python train.py --norm="layernorm" --attn_scale=0.125 --dataset="wikipedia_en"
Each number is 128 + 24 x the weight over its row's rms, rounded and kept within 0 to 255. Layers, rows and columns count from 0. Numbers have three digits each. The size before them is the row's rms in percent of the matrix's.

# layer 7 MLP up, 640x160, rms 0.17, rows 0-40, columns 0-79
027:152143107135122153152134185119158145146102147137087103117132139108111095145092123089090136134121144183078142158104134110145134185123131081158110118137099145103090127127154124110112113169104172176139098144100171140154133176129130129167129128
124:117101155154146099107130164097105112109166158140104150106159115109095099119133167167143092128136155150135131154154145116080150094133120174122088088150127164121183136124119156126096086107131125115097141105115129129144137130152128146130113129
105:109121110105092087102119176106101170109144130133125159122098138093115131126109119129157121095134116138121156127125140166131129102167117122137145064121119126089088103141090133165137137125142152105118117143100156155089157094082131102115191150
107:075133131163128152104116121125055165087151133121156157135120115121135143122155113144124138118106130183115114139120116152132127140133182105108088127115089135073104143117111107108135140131127133141104148103157164193127179115126153112126112103
101:131110105126116075087186129119130142115158130127157126139153104124163127140160090150162162109114117120131113128105161163094139138123074103143150122102141109112135111174090114140148153106136140177099124132117165133158114085126148124111159113
052:150129135132138093056104126099124152150093092123100171126133144123102200138137125159148120143106137136153133139131105127090092135149183076141093124104114132121123129126139141131195115114095141100122141106120100114113113129096121163111162157
072:114135149142089152174110130112094156143163153070145156119127145178118142109115124110132104135143100120133134132133125135106127149102157076076114154143117133115123145137075127153130137127205123120153117138173105106131124129138129130107096110
102:150112105158113092064122144120102092161090092170142159154135141117094113113140106138103138174146084101078094120125143093145096166143108103087113166111137151112132128152117142145124137136142161142124143128132139122135130139096106127123154093
091:130141195141115137118157120087103102153101097126143117153131086122132153126155109110123153089143116114134078118122133100048139141150163100137151124149100085093156149121121162125138144113133131161169105088150157122146133163148084110103143139
126:135086139135088090121112119119100136124083148112130095098140133146124150144164146111154179103158100157143117123117114124102087168125110154128168144111163164091146095114133111108121148133145128087147099111161163156132089119070164127129129139
030:093125111142138145137136141122131129133145107124148117133104116143154116138083138148140137108121132160146061163131098125117089150119107117175131116171149106075099128113136095072145158159100139140109131134130173142151145161122142198097098086
108:110148089101106139097081124094134149120172134099141144106118110114131154131121146138141172157148160114132137095105121096127211138103139147125122102127138132113123127148111120141106096089128106117123117142106091151128170107120119140133114141
111:130117172177134103103109136113086103164167168139164147137116141145107142127090154119100077137127113114166169082135107134097120121126144130103124104135123096151126160066140108128136112179124168141138134169144125126157150128121128074113166125
055:123092128117122105111094127141103151142084154148096120119110153126139108106081127104105138160125077129074080123122147108147128138130196097118081107119131140153150125104158137136114127144126155098162145091119155119108125154128148155142122153
025:152086158132139098112122159149152103163082138133124144095138099149072113136132134146084121133161091146100104133130135135089117162141161114144113125118127123091151152143136157143152116090117125078139114140113166122152110146124099110100140161
121:112110130115128134091133101154097117107160132141112087137175129128122135127140167124138180137152145107176117070136101166149126143103090093104131142129112132091138143148116150122146132164116152081118130158104123094128104100110134165134118118
115:179133151098132099124141127085124129129110106170117105149148131135210142144128113162145153120111113101135121166112127118133086133139196099117125127117177156086105088096131140152159139149064101154135151131110119104102120127099131125142125128
136:111143143141148132111086126088103157106170116165078123138143101104124095117147101118132175107132203168129126106132153117169160132110100108085134129145119167128131129133137134112066168117122165118187125112112124158108133121160116120133134091
113:096102146095115147097136144153142130102151108117138093148123131133135137122124143151169136157130141148139139106139136164147155121102145099111152114104133150094126153125090072159175158065184125155131122126117100118107173138136141108142130113
075:138104114142128124131170105119103108101090144086134151138108141144108136125139141143106131127111142168099159113100096177113156101141164088151175141121133153094126127108078138114160119087111117130119128097158164165133158167118129142133127135
051:132144093134141105117081145143113128143143122086114090111174124123148141124096124146134137138115142128114128147100105123111088102101125108137126124114097143147079133145119158141137126101136116113122147138112135093133129075131083118121111146
114:143112122137139132126131108159108119064137124141148137162175152152108083109136145121110137116171142137089133140134153088118147161136061179137130066145143151112136129154142116146146137147149137106136147095138161125122133138111142127112152125
099:112150132118150121134137079156086123090115144130096095129094128095131148114172105161118166174100111100106089097121128129136112145130150095099144115074105135117147126134149127151157128126141094141076153158129157153160128160216128172123105182
101:140167137134139129149145147124134151115133110136131156088160103124100128160146129146141112119173088162140130128132162142102136168086123150151142146090133123159105090142131075098111096152122128108152148116133154161140176123115171115145136137
095:110151150163144130111125143090161125106130135136182142122129146133134122111125133095110131131122116140099073173134137175126113163137108175138116110128110132070110101116137122113113178116094119139109139093096137127107158200138149136086121127
080:094111123099135090137141117081093134137112070133136106129168146105141151163134128130132143151174124123124124140113160116112146143158116127130127130100158099114135131182087176131143124134149142180137117103145157123126100130107057184101139148
094:114164173114111108072142146136138095107165095132127111128088136149103143104131125172149089132113112120068163137139074153074118102127141141161152130135148112124157148131135114140135140143162149129120113130129104142172142119110177137105174134
092:150131131116115141084103126169140110082139145127143097097090140132113134221132109158123121166129110127106104152104129190116092138140102101144133148130100135125108140139142093102138168107109133148139141075146161142151125120084104152128092155
108:127138129169153131137127102138125158167169113130123162124112118061127167119106110156115102132114146125155140162115112092094126108124138129139146127109094152165075108120124130140103164166100053095099091165142111146148119128098140132106126140
034:123066117131095125128104132114084179165104113103205150140159120112117133151079170147167152128092124117127106154116143118108134167110154138140157132136146162070125100131126154172180144108131166111136106167117162083109102152128107158125128136
113:162147078138134159124110102115122072154119168128101120127162152143152135120114160114128081146124141106129118122200147163110135159099093153145087180129112109120150121107141115122173138166147097162120145135103100103112140072129118090124134139
040:125077113159105112154101131102081132141132128118129111121134105093140168112125185115154141120121100125152124158127128096166122138118165151142149155138111169110127068140173129123102127127115099135088130168123163095154103157158121154118092128
113:153124117095155139080178169110106139116152062136076141125127122098110146108105167139176150139120119131132115132088097131151146136148095073146142140121132135125125164127139140127110082092102102148115126155161128175142143129127137147121097074
062:095125128143080143113137130055102115115169125133156127149153085146177142127152153104124119137128177178167150131127125117134125108132121122119145128109120098119125117123068125155155148126181118107108113121153137106174148151128165131113146122
120:141089140122113112168136134110111115138137119094139138145181140096113117147093170102094100131137120110110127152149137115121133139173132168138125168163119151163124159116115150186135117167121158115110153130185129124109118113167111093131128140
110:136158149105103143127139109145115154123125123136184167109165076101117141146169144125153141094135154130115086113118140078145118090087118113123131091142095120103102161143149078156111136169145122179141132132087111127122142136134124105108141138
132:176158087108109112083146143141135168144125127114149113098124144097122125128097161135081156107092119146137132103106126117160106122157125131136112123134160090088103102142101126161086146097119147146144112071121113125190127127146118154143134173
114:144127135122162174072169179122108116132143148119159124168117121174135137144134142128124137093115151101104118104104111115103162154114109093157118133109139116119160173116068127126141140144107100157092144107146097134081159133132158105155144119
123:096140160065112122124114126101121107108093116137122172125129152144097115115127173124176106116125121124124100159130141115150144145100103105144134122168156126116140122145176180150164137131105115143156125119124163132114106176142094116151167111
111:119088135100150133124125125141150090126123111163086113087085124081120123158156101150149151170139128125094120129135139140116120136095089108118169123120132105125150136139154104128116161096107129156140141100149163087174115142167143112088108156
074:094096130126114112122144129127143136111133148104123135121080127114105118150084116186136154156118177110121166151084122140143160160104104119164114139093143147071072128134121142143128156162123148151106089117145146105130127163116124120103129107
# layer 7 MLP down (transposed), 640x160, rms 0.164, rows 0-39, columns 0-79
026:155096115087121108105189124140116109098166126100102132121134109119170162123177125134118148107114122114155117088102129144152153083138155133097130144126148088121179091188131150121103154100182085152144114114132152111108096123138112131089117098
125:118161133139096135177158095101147146107086120116130129136146144136140170102098103151118121117125125121119120090120138138095111146133128131112153151121084104154101116117125112120129131145091122107176145108159105136144149110120122122104187134
102:128166119133121131144141092101145098110087128112135099155183163140164149139148089176097132115135113128149134128124140154089123130108145129142122175141165100160115151131161127125119113111134109131096125163145084147116120168109119152138111102
115:095142103101152119124143110101145143184119112110138157150133134146116125141126150131113163143082144133134147113133115114133103163135157185158138141167122123117125193156110117123130151158139158047137123142135101093125109151190089135103115131
104:135133142136159153178102146082141114139110119154113133109127148136099157108106177085116103131136152099094161142111110102162109126156161129121116140117129127158127150097155166113117115120124122108154143120156123104131143150145092132139120125
052:104102132157075164202111150139173119128157153147150109143114098151114089102101136094140096101147160110112136115139148149156193102090114147144123097135114111132159125113126118129127140113100111134109081136108122131135139166137131112139089099
061:121128085092165116125145161149148132132156116130121105130076120126122114186120113123096119101124152153099139127167112121128123129119112163171117111095111158113132124126114078118163125178124143145118153120142115127111140130109120133116173162
097:125150134102126130159136130105131178097180181120111142108125103126171151133112119129157142138092159159135162139112115160119107134126126133165109128159109110103102120146140118126136129113121108119109139141124139164136115101107127124106134131
090:129126103114094115165160133132141138102140139156111116167104157120095093090081164135122133190100090119117139101146121162132131117121080098138143119131126160182110123130134122122084056130123101116103126155115068133116105149124156152115079140
122:142107058116149144162114152109119113155155146130122124149130134133155140075113128142097152103067131107155138146115158119145113133161123148112098145121153105111148122170109152160081133137091138132102133103087147097097168066106130100168142151
031:163128149146086127112131173148129106126137112150115164106111114082140146087175122100111138202155126121131158114128149091130139103153157141078125140113111143135109155139141163149099126109167107151140130105099112124109126110139114070169132143
109:123104153158150155125156114171129087127086113100117127163115123129148082161135101121123121124103131125130116118152138118115093153153126111141157136142148154079114145122119109111161148164155154178161143117153179145125110187117088131074111104
119:175189083137161139185135094126091111108090123119100184121141109136100146130143116094091139120108113107135134187130137103141133117112121129148130140131054180142123111129099132142138135130115132082193144134172127098132143119105122141097110123
054:162127159148130136169132143125177110127078111112152145135128113140119147148123089140161153085113150123160137100122137101080141133124093125136175136132132132109106114174158101140111172140120082144126135189159095126119114135140102086138148143
026:096122143139119150129127125116120140107124113146117125156126103099138148133110139110173160118098172126161111150169089090133166132118123164131150121156158105142174084121149088108102120104137116125137127104135093134082154182120134163149133125
119:152167152152125168138103123129133095114113160156118093126057143128113165124105118130127114157092091167150127160154105133128121169145187142108112094113149149128099126153155106101148143044130117145117117123161138135168117145153136130106115087
116:110127095169137122139129145120098117078161161136113142153117177114139108102102130111112132154138140113081103138142133116153093108109175124117130115148079136178130109164113149122141098117116115175132130172106158143142104099114110112144135124
125:117124124119148131147144146154151111143112125102169151112117123119109113147094118167135124146165089139165109120106156169087110154115162145157136118107114113139080090195116153100165114123136156096123122159149133130119100116081110125120134169
114:179110122131133143094117159142099127097139119135137101138100142155160133145081116136125130148124093084128119178172126180155160151151135155155105165106150132093105133134155156144104120188085112113158161133145109139103119100154115104131130141
059:152114089118108165135100167131145163139124147120096141142153125130139109141166149142158163169096082125109127157166104103141091150141106100156119130156120150146148132109150100170159131135122141135128113142116135069125148119115134111120118102
047:139153171138103163139164108163137127091137104153149171139074122136134108144140161115120137145132120107123108109135186131091122148152131125095112142137133137105150134152131119117112120135097154150136136077152110166158126160115121125126165164
106:128142186133110130119129134120104181143139153133126106146126140124118126091121090129142112119110095073176130150164103136136094123119149084144134170153138106088142113138154164127071124076158131137095110129111114134161136141135130143100128136
102:112146103151108143133137178132164109121136130122160146098110105127134126184100129161187117113137086108168146146126126134135140119140078115163110125175116103133081107141110093121134141078125117124187113125116140102125156116099114077110121114
102:135081105103126109121130097167125124120162164101100119139132123138147115094131127144131116131082167124088120086145113115144137124148102125085179120156096132118159126129128132151130198106137111150088108139114118077143098124148095115098098116
083:166110133117113089163113125156086124109130148123109120134171143148116128115119085140145149075127075104166145094110115130136119095132134090116133154133107155143111144149148127109090138141133153106128111172124138132141065116084161143187142146
083:181145100171119143142127152186122117136133149126121105144086083138080097086100121152110124114110129132154146152132144149132086134086153140131169106140136154138122131086182091080130114163122129109095114123123109105137108120159147113130144145
088:160088106129177121181125120141128142125103130125148126159161147125122095105107122103094147118125158105146112150164196120161142138154129105096118090098096166127116125092098165102131164144085091134146144125106169110105145115130102098179114104
087:113126122132109176117135113139153123138085149090152132122143126130143161035165131113144132082135121121120099120135145124128178101092184142107113122140126138130147132094107153123167093130111113112118162113117149112153092093166106143131170119
110:157101139105124135114133178068114113120106128129084116124125096147129119147151158112133082129170144102137114104121118155176136179126164133147104166144116097123164111097134145151139090130132145102145158119119117130108153113109144095169142093
035:157157125129122146153162134141127127085162128152128153116125126156144077123128096168082133127138168134121095121123095156135127154133101123141131132147126126171114166127159097121127118149142133138118138104131094104071107149130139135114112083
128:110135155121133109104121115138127137119123131100166133117126110102108100123128101162105139169164132156133139093126122111111120174150187131104187122097130129152056144152140150171126139101111141080179127126158128155100126132133116153079099103
035:155170152115119116120153171158161115113141147122142143129133144124127121153125103166082124163180138128146097089097126087072125140113101142125100116092127110131122176132104136129127173133135146110172117099149113144065136118128109116123183128
107:080118150137075106159117126141112132143103152114172157120150129124133109112111040133113105100119115125107132119122163123103150102150150139105124133111162123141129122143148147110190166126132156113127145117081166078159106089131139114155158151
059:161141106110167098131140138109120124108094141153128125104098108089086129157122164137150140111111116172157113138144136148138141131125130172138166152102104142117130127179149113154129085119094121160126112131116105136102114109104123112153090122
122:100117135127161106100115114144136165161096151121105114089101108179126132120190062124162112145115119163157131131138093137132152130129167114128158136120151112108128085141159105104140132080157098104174111130117147108130135126111142153113105132
104:134109136134130127111161170117152120113176115161085128162120141157149137112122132107130116102123114132148155098131112159091125159157083117163157128121150130136151100084105138134131130082102156139104134133138144117146132149130123119173102078
137:142129157161108160143129105133121125168119123118097136130115095131113110151151104121142117131164150142138112167111129150107126111066137135099115137138146134145112135115162123146113150093136159087152126154125129121120133137085153090118132107
121:117121131133140103164101100119120135130139106151129148113122122071092135091175102125151153134135118155171106123142164161092152137135106148056147141150136134163181133103158159109134121084123181092125132135095135113154107141142103136119109167
121:142141127105162132150125143137130141182128137159155120118135137142146193142122136112112115117132133108119137117116113111083115111112096164130130124118166139148117136113099124106072132123133138106101094111111101108158116080114150137080087162
117:136109125151095114154107147071134116147135143116154138096161150111114138121116208115098144140109095173178140087138124151111086111138108113124108146136124103102148096135061125148128094112128140107119106137146137134098115114103130145144145133